Part of a small language model's weights.
Architecture: LayerNorm before each block, learned positions, no biases in attention or MLP, untied embeddings.
Each number is 50 + 12 x the weight over its row's rms, rounded and kept within 0 to 99. Layers, rows and columns count from 0. The size before them is the row's rms in percent of the matrix's.

# layer 10 MLP up, 512x128, rms 0.21, rows 262-274, columns 0-127
097:54 47 46 51 58 71 46 60 65 57 39 62 73 39 47 49 60 65 56 62 15 50 48 49 56 64 54 60 35 47 45 74 35 36 33 59 48 65 56 60 48 48 47 53 22 61 60 69 34 59 56 62 70 55 47 57 36 66 52 42 59 43 68 36 71 79 29 53 37 34 42 49 54 55 35 45 52 51 39 49 61 43 62 68 62 38 47 73 48 60 32 38 46 36 40 53 76 42 55 54 42 58 52 69 39 38 55 42 59 75 53 41 49 53 51 34 45 66 53 50 49 30 64 33 53 56 50 43
101:43 49 40 43 53 37 45 44 65 67 56 57 56 35 33 39 54 38 46 32 60 48 42 56 22 61 56 58 49 39 47 38 60 70 67 66 50 44 48 46 50 68 41 47 47 58 53 40 48 51 58 82 59 63 28 37 75 69 40 49 63 55 50 55 62 60 50 27 61 29 60 35 49 55 48 52 53 47 36 47 76 45 48 44 83 42 35 54 40 50 57 64 60 41 62 43 38 39 28 46 48 45 62 67 58 45 60 56 61 73 35 49 51 41 52 33 32 49 41 59 58 27 60 44 43 30 50 77
097:44 53 60 60 59 51 52 56 65 79 45 72 40 45 48 50 43 59 53 44 84 65 44 59 61 61 59 43 53 57 48 78 34 33 44 52 45 49 61 47 42 49 60 59 41 50 60 52 28 27 52 43 67 58 59 41 38 48 59 54 36 33 66 50 56 43 47 59 58 59 45 65 59 46 45 46 50 26 50 54 50 55 46 53 45 60 52 33 41 35 67 37 40 46 67 42 75 57 35 28 28 53 72 60 61 68 37 44 60 53 62 56 63 67 44 44 41 26 62 15 46 57 36 61 32 42 43 55
101:45 53 59 51 66 69 31 38 67 45 51 92 54 45 47 54 48 43 60 59 53 19 56 64 50 36 51 52 54 15 45 52 59 50 47 39 36 48 68 49 55 54 33 62 46 78 35 59 44 51 58 64 71 46 35 57 63 30 30 71 27 56 67 45 50 47 52 57 33 41 47 40 76 40 36 58 60 58 48 46 51 35 52 51 50 40 67 42 45 45 38 51 38 47 72 45 32 52 64 51 48 48 35 57 35 54 53 44 56 53 30 49 65 49 51 37 42 50 57 46 35 53 60 66 57 48 53 29
095:60 68 44 57 52 61 58 70 55 66 62 40 54 46 50 38 53 26 71 68 54 55 47 59 64 78 54 59 24 46 50 52 56 46 76 46 41 61 53 66 40 60 53 55 47 41 25 23 48 62 59 29 46 68 56 62 41 41 37 50 36 50 32 43 56 64 63 53 44 37 54 62 53 27 40 76 56 35 46 52 61 59 57 73 61 56 50 43 51 67 32 46 41 51 50 41 54 54 51 39 60 53 52 83 60 58 53 25 51 38 25 34 51 54 55 72 44 49 51 50 62 38 55 45 63 46 46 42
097:50 66 53 56 46 44 54 48 39 45 46 40 28 45 59 34 45 57 51 39 48 69 50 58 57 53 40 55 60 29 49 57 49 51 57 54 67 63 55 58 36 54 44 38 26 65 54 46 35 47 48 77 57 44 34 65 73 61 48 60 36 63 54 36 55 64 52 43 51 56 43 49 26 45 67 62 44 64 45 48 58 51 69 60 53 15 24 54 57 47 62 24 50 77 45 57 74 48 67 48 43 60 46 69 33 35 57 53 56 59 39 54 57 39 62 58 35 43 42 55 49 41 76 80 35 41 37 47
099:69 39 56 63 35 48 56 59 43 56 60 40 57 44 57 57 55 57 56 64 37 60 50 40 63 65 46 69 49 66 48 62 68 58 41 50 55 44 69 50 53 47 72 61 41 42 41 57 55 62 59 34 44 31 34 31 46 47 70 58 54 56 52 51 70 39 58 74 52 54 44 61 37 61 32 37 26 49 50 40 34 23 42 47 49 48 42 48 59 40 57 41 33 43 56 53 32 52 31 45 17 58 29 63 73 50 53 61 65 34 33 25 59 52 48 44 48 60 60 38 66 48 43 25 47 52 60 25
086:77 48 40 64 51 59 50 59 40 56 63 51 61 40 58 52 38 46 52 53 64 54 57 59 71 55 45 39 31 65 42 34 67 65 55 52 45 60 33 56 48 55 65 57 42 47 70 36 57 70 60 52 92 49 50 43 78 46 47 52 70 55 39 45 66 48 46 54 41 48 39 35 50 50 47 49 42 39 33 47 61 47 50 38 16 28 69 47 61 48 57 28 29 49 48 63 57 64 53 65 37 57 50 47 49 54 43 58 67 31 50 45 58 62 53 40 56 69 28 45 37 42 65 55 23 46 46 38
106:41 57 63 48 37 46 62 65 43 66 64 40 33 56 48 62 44 47 54 40 29 64 24 43 41 59 71 49 43 47 44 44 49 52 39 36 52 59 67 34 38 28 43 58 45 64 58 55 40 42 79 58 50 59 54 62 34 31 34 60 51 43 75 42 59 40 50 51 51 46 57 70 50 59 20 40 45 60 42 64 47 31 41 79 59 32 61 49 34 58 57 69 57 46 37 50 64 56 44 55 72 55 49 31 35 69 43 80 37 69 63 52 60 54 43 47 49 57 50 60 64 52 52 70 49 46 54 55
097:40 44 46 33 41 51 38 45 67 41 52 53 61 44 56 46 06 39 53 61 43 44 44 55 42 66 45 56 34 35 43 62 55 42 38 55 39 49 66 61 54 66 35 58 40 55 51 37 25 45 40 62 53 47 50 41 50 28 57 38 26 58 44 45 56 61 60 53 51 51 52 70 67 42 34 60 57 75 44 54 63 50 23 57 53 46 30 48 46 37 36 46 46 57 35 54 54 66 45 61 49 55 44 51 54 52 55 40 21 62 45 55 53 39 64 54 71 49 32 48 75 52 56 14 57 53 76 34
100:63 58 72 39 24 30 51 72 33 35 48 68 51 51 88 38 36 38 71 42 61 51 51 49 48 46 52 53 53 45 65 42 55 53 41 41 54 49 52 47 36 42 53 55 68 69 70 60 49 49 59 52 50 41 24 42 46 63 62 34 40 66 22 66 40 35 43 51 49 33 41 48 62 44 46 41 42 50 55 50 46 49 65 63 47 66 56 37 42 56 44 46 49 44 22 50 45 64 45 59 39 47 49 46 61 62 43 49 65 43 59 31 44 41 54 57 22 44 45 53 70 34 52 33 76 32 38 62
104:62 51 60 53 54 48 48 67 47 69 70 57 30 49 44 66 49 43 52 30 59 42 61 43 39 46 34 54 47 24 46 45 54 48 50 32 48 43 47 65 50 30 46 51 78 50 48 47 54 45 62 70 50 45 39 65 54 46 46 58 24 52 45 42 58 52 57 57 41 49 42 47 29 53 33 55 46 53 47 47 43 42 22 39 59 40 46 67 42 66 32 50 27 47 67 51 58 51 37 36 44 15 60 48 47 69 46 54 45 62 28 60 56 47 31 26 61 36 44 75 56 54 84 52 51 34 65 58
090:53 43 54 49 43 44 47 65 43 42 53 44 29 40 64 39 60 63 42 37 62 43 36 57 32 49 52 44 44 62 41 62 53 35 62 51 40 62 67 58 61 72 39 70 60 66 51 39 58 63 52 26 44 56 35 37 60 63 39 72 74 37 48 46 57 34 50 88 51 62 33 37 77 51 53 32 54 27 37 55 35 45 52 55 51 71 82 50 57 36 43 53 35 41 29 58 58 36 44 45 32 49 35 53 42 57 54 46 43 62 50 51 61 55 46 52 61 39 36 35 44 51 32 51 61 51 67 59
# layer 10 MLP down (transposed), 512x128, rms 0.246, rows 262-274, columns 0-127
099:46 63 43 43 55 59 68 29 44 35 42 54 37 49 47 70 72 41 36 44 52 56 72 55 54 41 53 21 55 38 45 41 44 49 48 27 58 50 73 54 41 54 36 35 42 54 52 50 55 27 61 60 42 43 55 31 30 71 90 56 33 51 52 46 47 51 60 54 58 53 79 53 45 51 59 43 65 49 50 50 35 43 63 48 42 53 61 55 36 58 39 57 40 47 53 33 40 57 57 48 50 65 59 73 36 55 56 49 59 40 36 27 48 57 37 59 56 64 85 46 66 39 52 61 41 39 66 46
090:49 40 54 56 49 54 38 49 39 64 64 58 43 55 60 37 57 38 41 54 64 59 46 38 28 31 57 35 48 59 57 48 60 40 52 58 52 51 57 32 57 47 38 67 45 37 45 44 57 28 49 45 70 55 36 65 40 68 53 53 43 34 36 43 36 28 36 56 40 52 75 43 52 53 27 56 38 61 15 49 56 41 52 54 65 53 46 40 45 56 58 41 64 72 60 47 61 62 39 73 33 44 57 56 41 55 87 52 66 56 59 48 46 57 74 46 46 54 30 46 39 60 13 56 40 55 60 61
117:51 71 66 50 47 54 59 30 46 40 14 39 37 66 54 51 57 41 39 56 23 47 61 46 41 36 48 41 66 62 50 60 54 49 46 42 70 53 56 52 55 56 38 74 64 54 51 52 69 69 60 52 43 32 57 63 55 30 49 38 64 47 24 54 40 25 56 36 46 40 31 38 50 51 51 42 42 68 57 65 45 59 54 62 60 46 54 16 72 57 51 45 56 26 39 61 66 49 41 55 56 62 45 52 57 56 67 50 39 42 41 51 48 50 61 40 54 38 48 53 71 39 71 29 35 44 35 58
094:29 55 35 54 46 55 48 58 31 64 69 44 49 49 48 36 48 43 27 58 33 52 11 44 46 35 56 71 31 68 40 37 48 63 44 40 35 68 32 46 40 43 50 48 49 64 49 37 45 46 48 59 51 76 48 48 58 49 68 64 60 37 41 60 57 55 46 65 66 78 57 46 21 64 30 38 43 58 59 40 35 58 50 39 40 37 38 55 54 59 72 44 62 48 56 71 39 48 52 54 51 61 37 49 50 53 39 61 41 51 34 59 33 64 61 50 48 45 56 55 44 50 56 46 47 28 33 75
102:35 51 65 47 60 51 64 50 53 40 59 56 58 47 45 51 29 49 60 62 73 60 37 51 62 55 50 40 72 68 49 31 52 60 39 33 27 44 64 62 42 50 53 45 40 54 55 37 38 49 53 45 36 52 51 54 49 58 50 71 48 34 48 49 44 40 54 42 50 45 46 62 28 49 44 32 54 51 33 41 37 60 35 53 58 61 42 60 42 40 49 59 49 50 40 64 09 44 56 58 47 49 51 38 58 65 33 54 59 65 58 52 88 63 07 44 65 43 55 67 57 77 37 59 48 40 61 60
091:53 75 37 55 55 28 64 49 43 51 48 62 52 78 50 60 63 40 53 60 53 42 42 51 37 80 57 41 35 36 65 50 56 52 36 40 50 57 52 33 47 60 48 64 42 36 49 44 44 12 24 48 44 58 52 62 46 33 54 48 72 53 41 66 47 49 47 65 58 49 59 31 50 31 50 40 59 50 48 31 39 59 44 32 44 47 53 52 49 48 17 67 20 48 43 48 47 60 57 34 45 41 29 43 41 72 45 54 56 31 57 53 61 66 57 40 52 49 42 61 32 34 58 44 58 67 42 59
108:48 68 54 53 42 54 64 63 63 51 34 36 33 59 52 59 40 57 62 46 48 40 60 52 54 56 57 40 44 41 57 48 48 57 45 57 49 53 53 46 69 39 67 22 34 32 59 36 74 53 40 32 34 49 71 29 45 45 53 40 53 49 67 35 42 36 40 50 55 45 66 51 47 47 55 22 46 52 82 76 44 53 48 28 36 71 40 53 40 44 42 46 32 22 65 57 58 70 38 66 70 40 44 49 40 63 59 40 52 51 53 64 45 50 41 65 40 34 55 53 65 33 37 70 55 40 65 53
096:71 64 55 32 49 47 62 42 57 76 63 56 42 40 17 59 58 40 38 39 42 53 58 36 33 45 62 53 39 43 39 66 64 54 34 52 58 52 67 45 50 24 56 58 47 36 47 61 51 64 36 44 40 43 50 14 52 45 66 53 54 48 76 62 38 49 53 39 68 54 53 43 45 49 61 50 71 44 65 54 52 41 48 47 43 46 49 53 40 52 40 42 29 43 48 40 48 46 58 99 51 51 44 59 56 71 32 49 25 48 60 26 61 53 36 64 38 44 43 50 46 52 43 48 35 58 48 49
111:50 77 68 71 36 57 66 38 65 54 47 53 68 62 55 61 52 50 53 60 48 48 56 15 48 32 28 39 75 34 45 61 46 48 44 50 60 48 55 42 51 32 38 55 27 62 38 50 54 61 45 43 48 43 49 41 37 37 58 59 46 69 48 43 45 67 45 36 44 42 49 50 57 28 42 47 35 46 62 32 50 53 55 32 47 63 45 23 52 53 68 48 53 37 67 54 73 48 46 45 55 52 45 76 40 47 55 35 46 54 60 30 34 53 60 57 27 36 45 70 67 39 36 34 63 39 57 65
108:64 67 76 44 55 49 66 46 59 58 32 56 54 47 36 73 57 51 55 69 47 47 64 38 40 57 39 58 66 40 61 60 53 62 31 32 50 59 41 53 56 66 79 39 59 38 56 30 45 64 49 39 49 60 35 29 58 35 45 57 56 48 42 57 56 67 51 49 71 22 64 60 47 47 48 36 38 49 55 66 49 60 36 36 57 55 45 34 53 35 39 40 72 32 62 51 42 53 51 45 51 33 49 32 34 56 55 43 39 62 56 64 32 73 57 48 61 23 56 55 28 49 43 44 40 72 36 47
098:56 50 47 58 36 56 49 50 44 32 35 60 59 45 43 59 56 61 39 51 61 58 46 60 41 27 68 58 34 38 52 73 67 41 39 39 46 60 70 53 34 21 40 45 61 32 50 67 78 39 57 39 48 51 51 60 27 65 65 46 25 52 63 33 53 68 42 42 49 61 64 51 42 52 68 44 60 54 31 60 26 39 33 59 45 58 65 37 37 17 53 48 19 58 57 62 63 41 47 44 41 36 54 65 50 56 44 35 60 39 39 45 56 43 53 63 48 45 56 63 49 62 49 54 37 51 48 59
100:46 60 31 52 47 53 44 42 39 43 60 50 46 58 45 41 46 44 48 38 38 54 47 46 58 28 65 27 64 48 74 50 51 53 35 37 50 54 56 37 42 29 71 43 42 52 44 54 51 40 56 50 60 23 62 47 52 56 57 40 57 41 46 68 61 36 32 47 55 62 61 18 75 55 57 56 66 52 46 53 58 74 77 90 33 43 53 71 48 61 46 36 16 63 58 46 43 48 52 68 53 55 45 51 46 52 47 47 57 44 57 40 54 38 62 71 52 39 36 53 49 46 69 31 60 46 44 36
091:66 53 77 42 66 41 58 36 41 41 31 58 47 35 63 71 64 66 46 46 47 45 41 40 47 30 78 47 57 67 61 45 51 72 69 44 53 37 75 56 36 55 28 50 61 55 63 57 45 61 49 53 58 38 52 41 49 35 33 52 68 45 36 64 31 53 51 45 47 65 35 44 31 57 46 58 61 66 47 26 45 69 37 51 44 33 37 34 56 58 47 41 45 44 48 59 55 54 60 59 41 35 45 76 56 60 37 64 42 62 52 60 57 66 61 36 62 55 35 53 62 32 53 45 60 72 59 39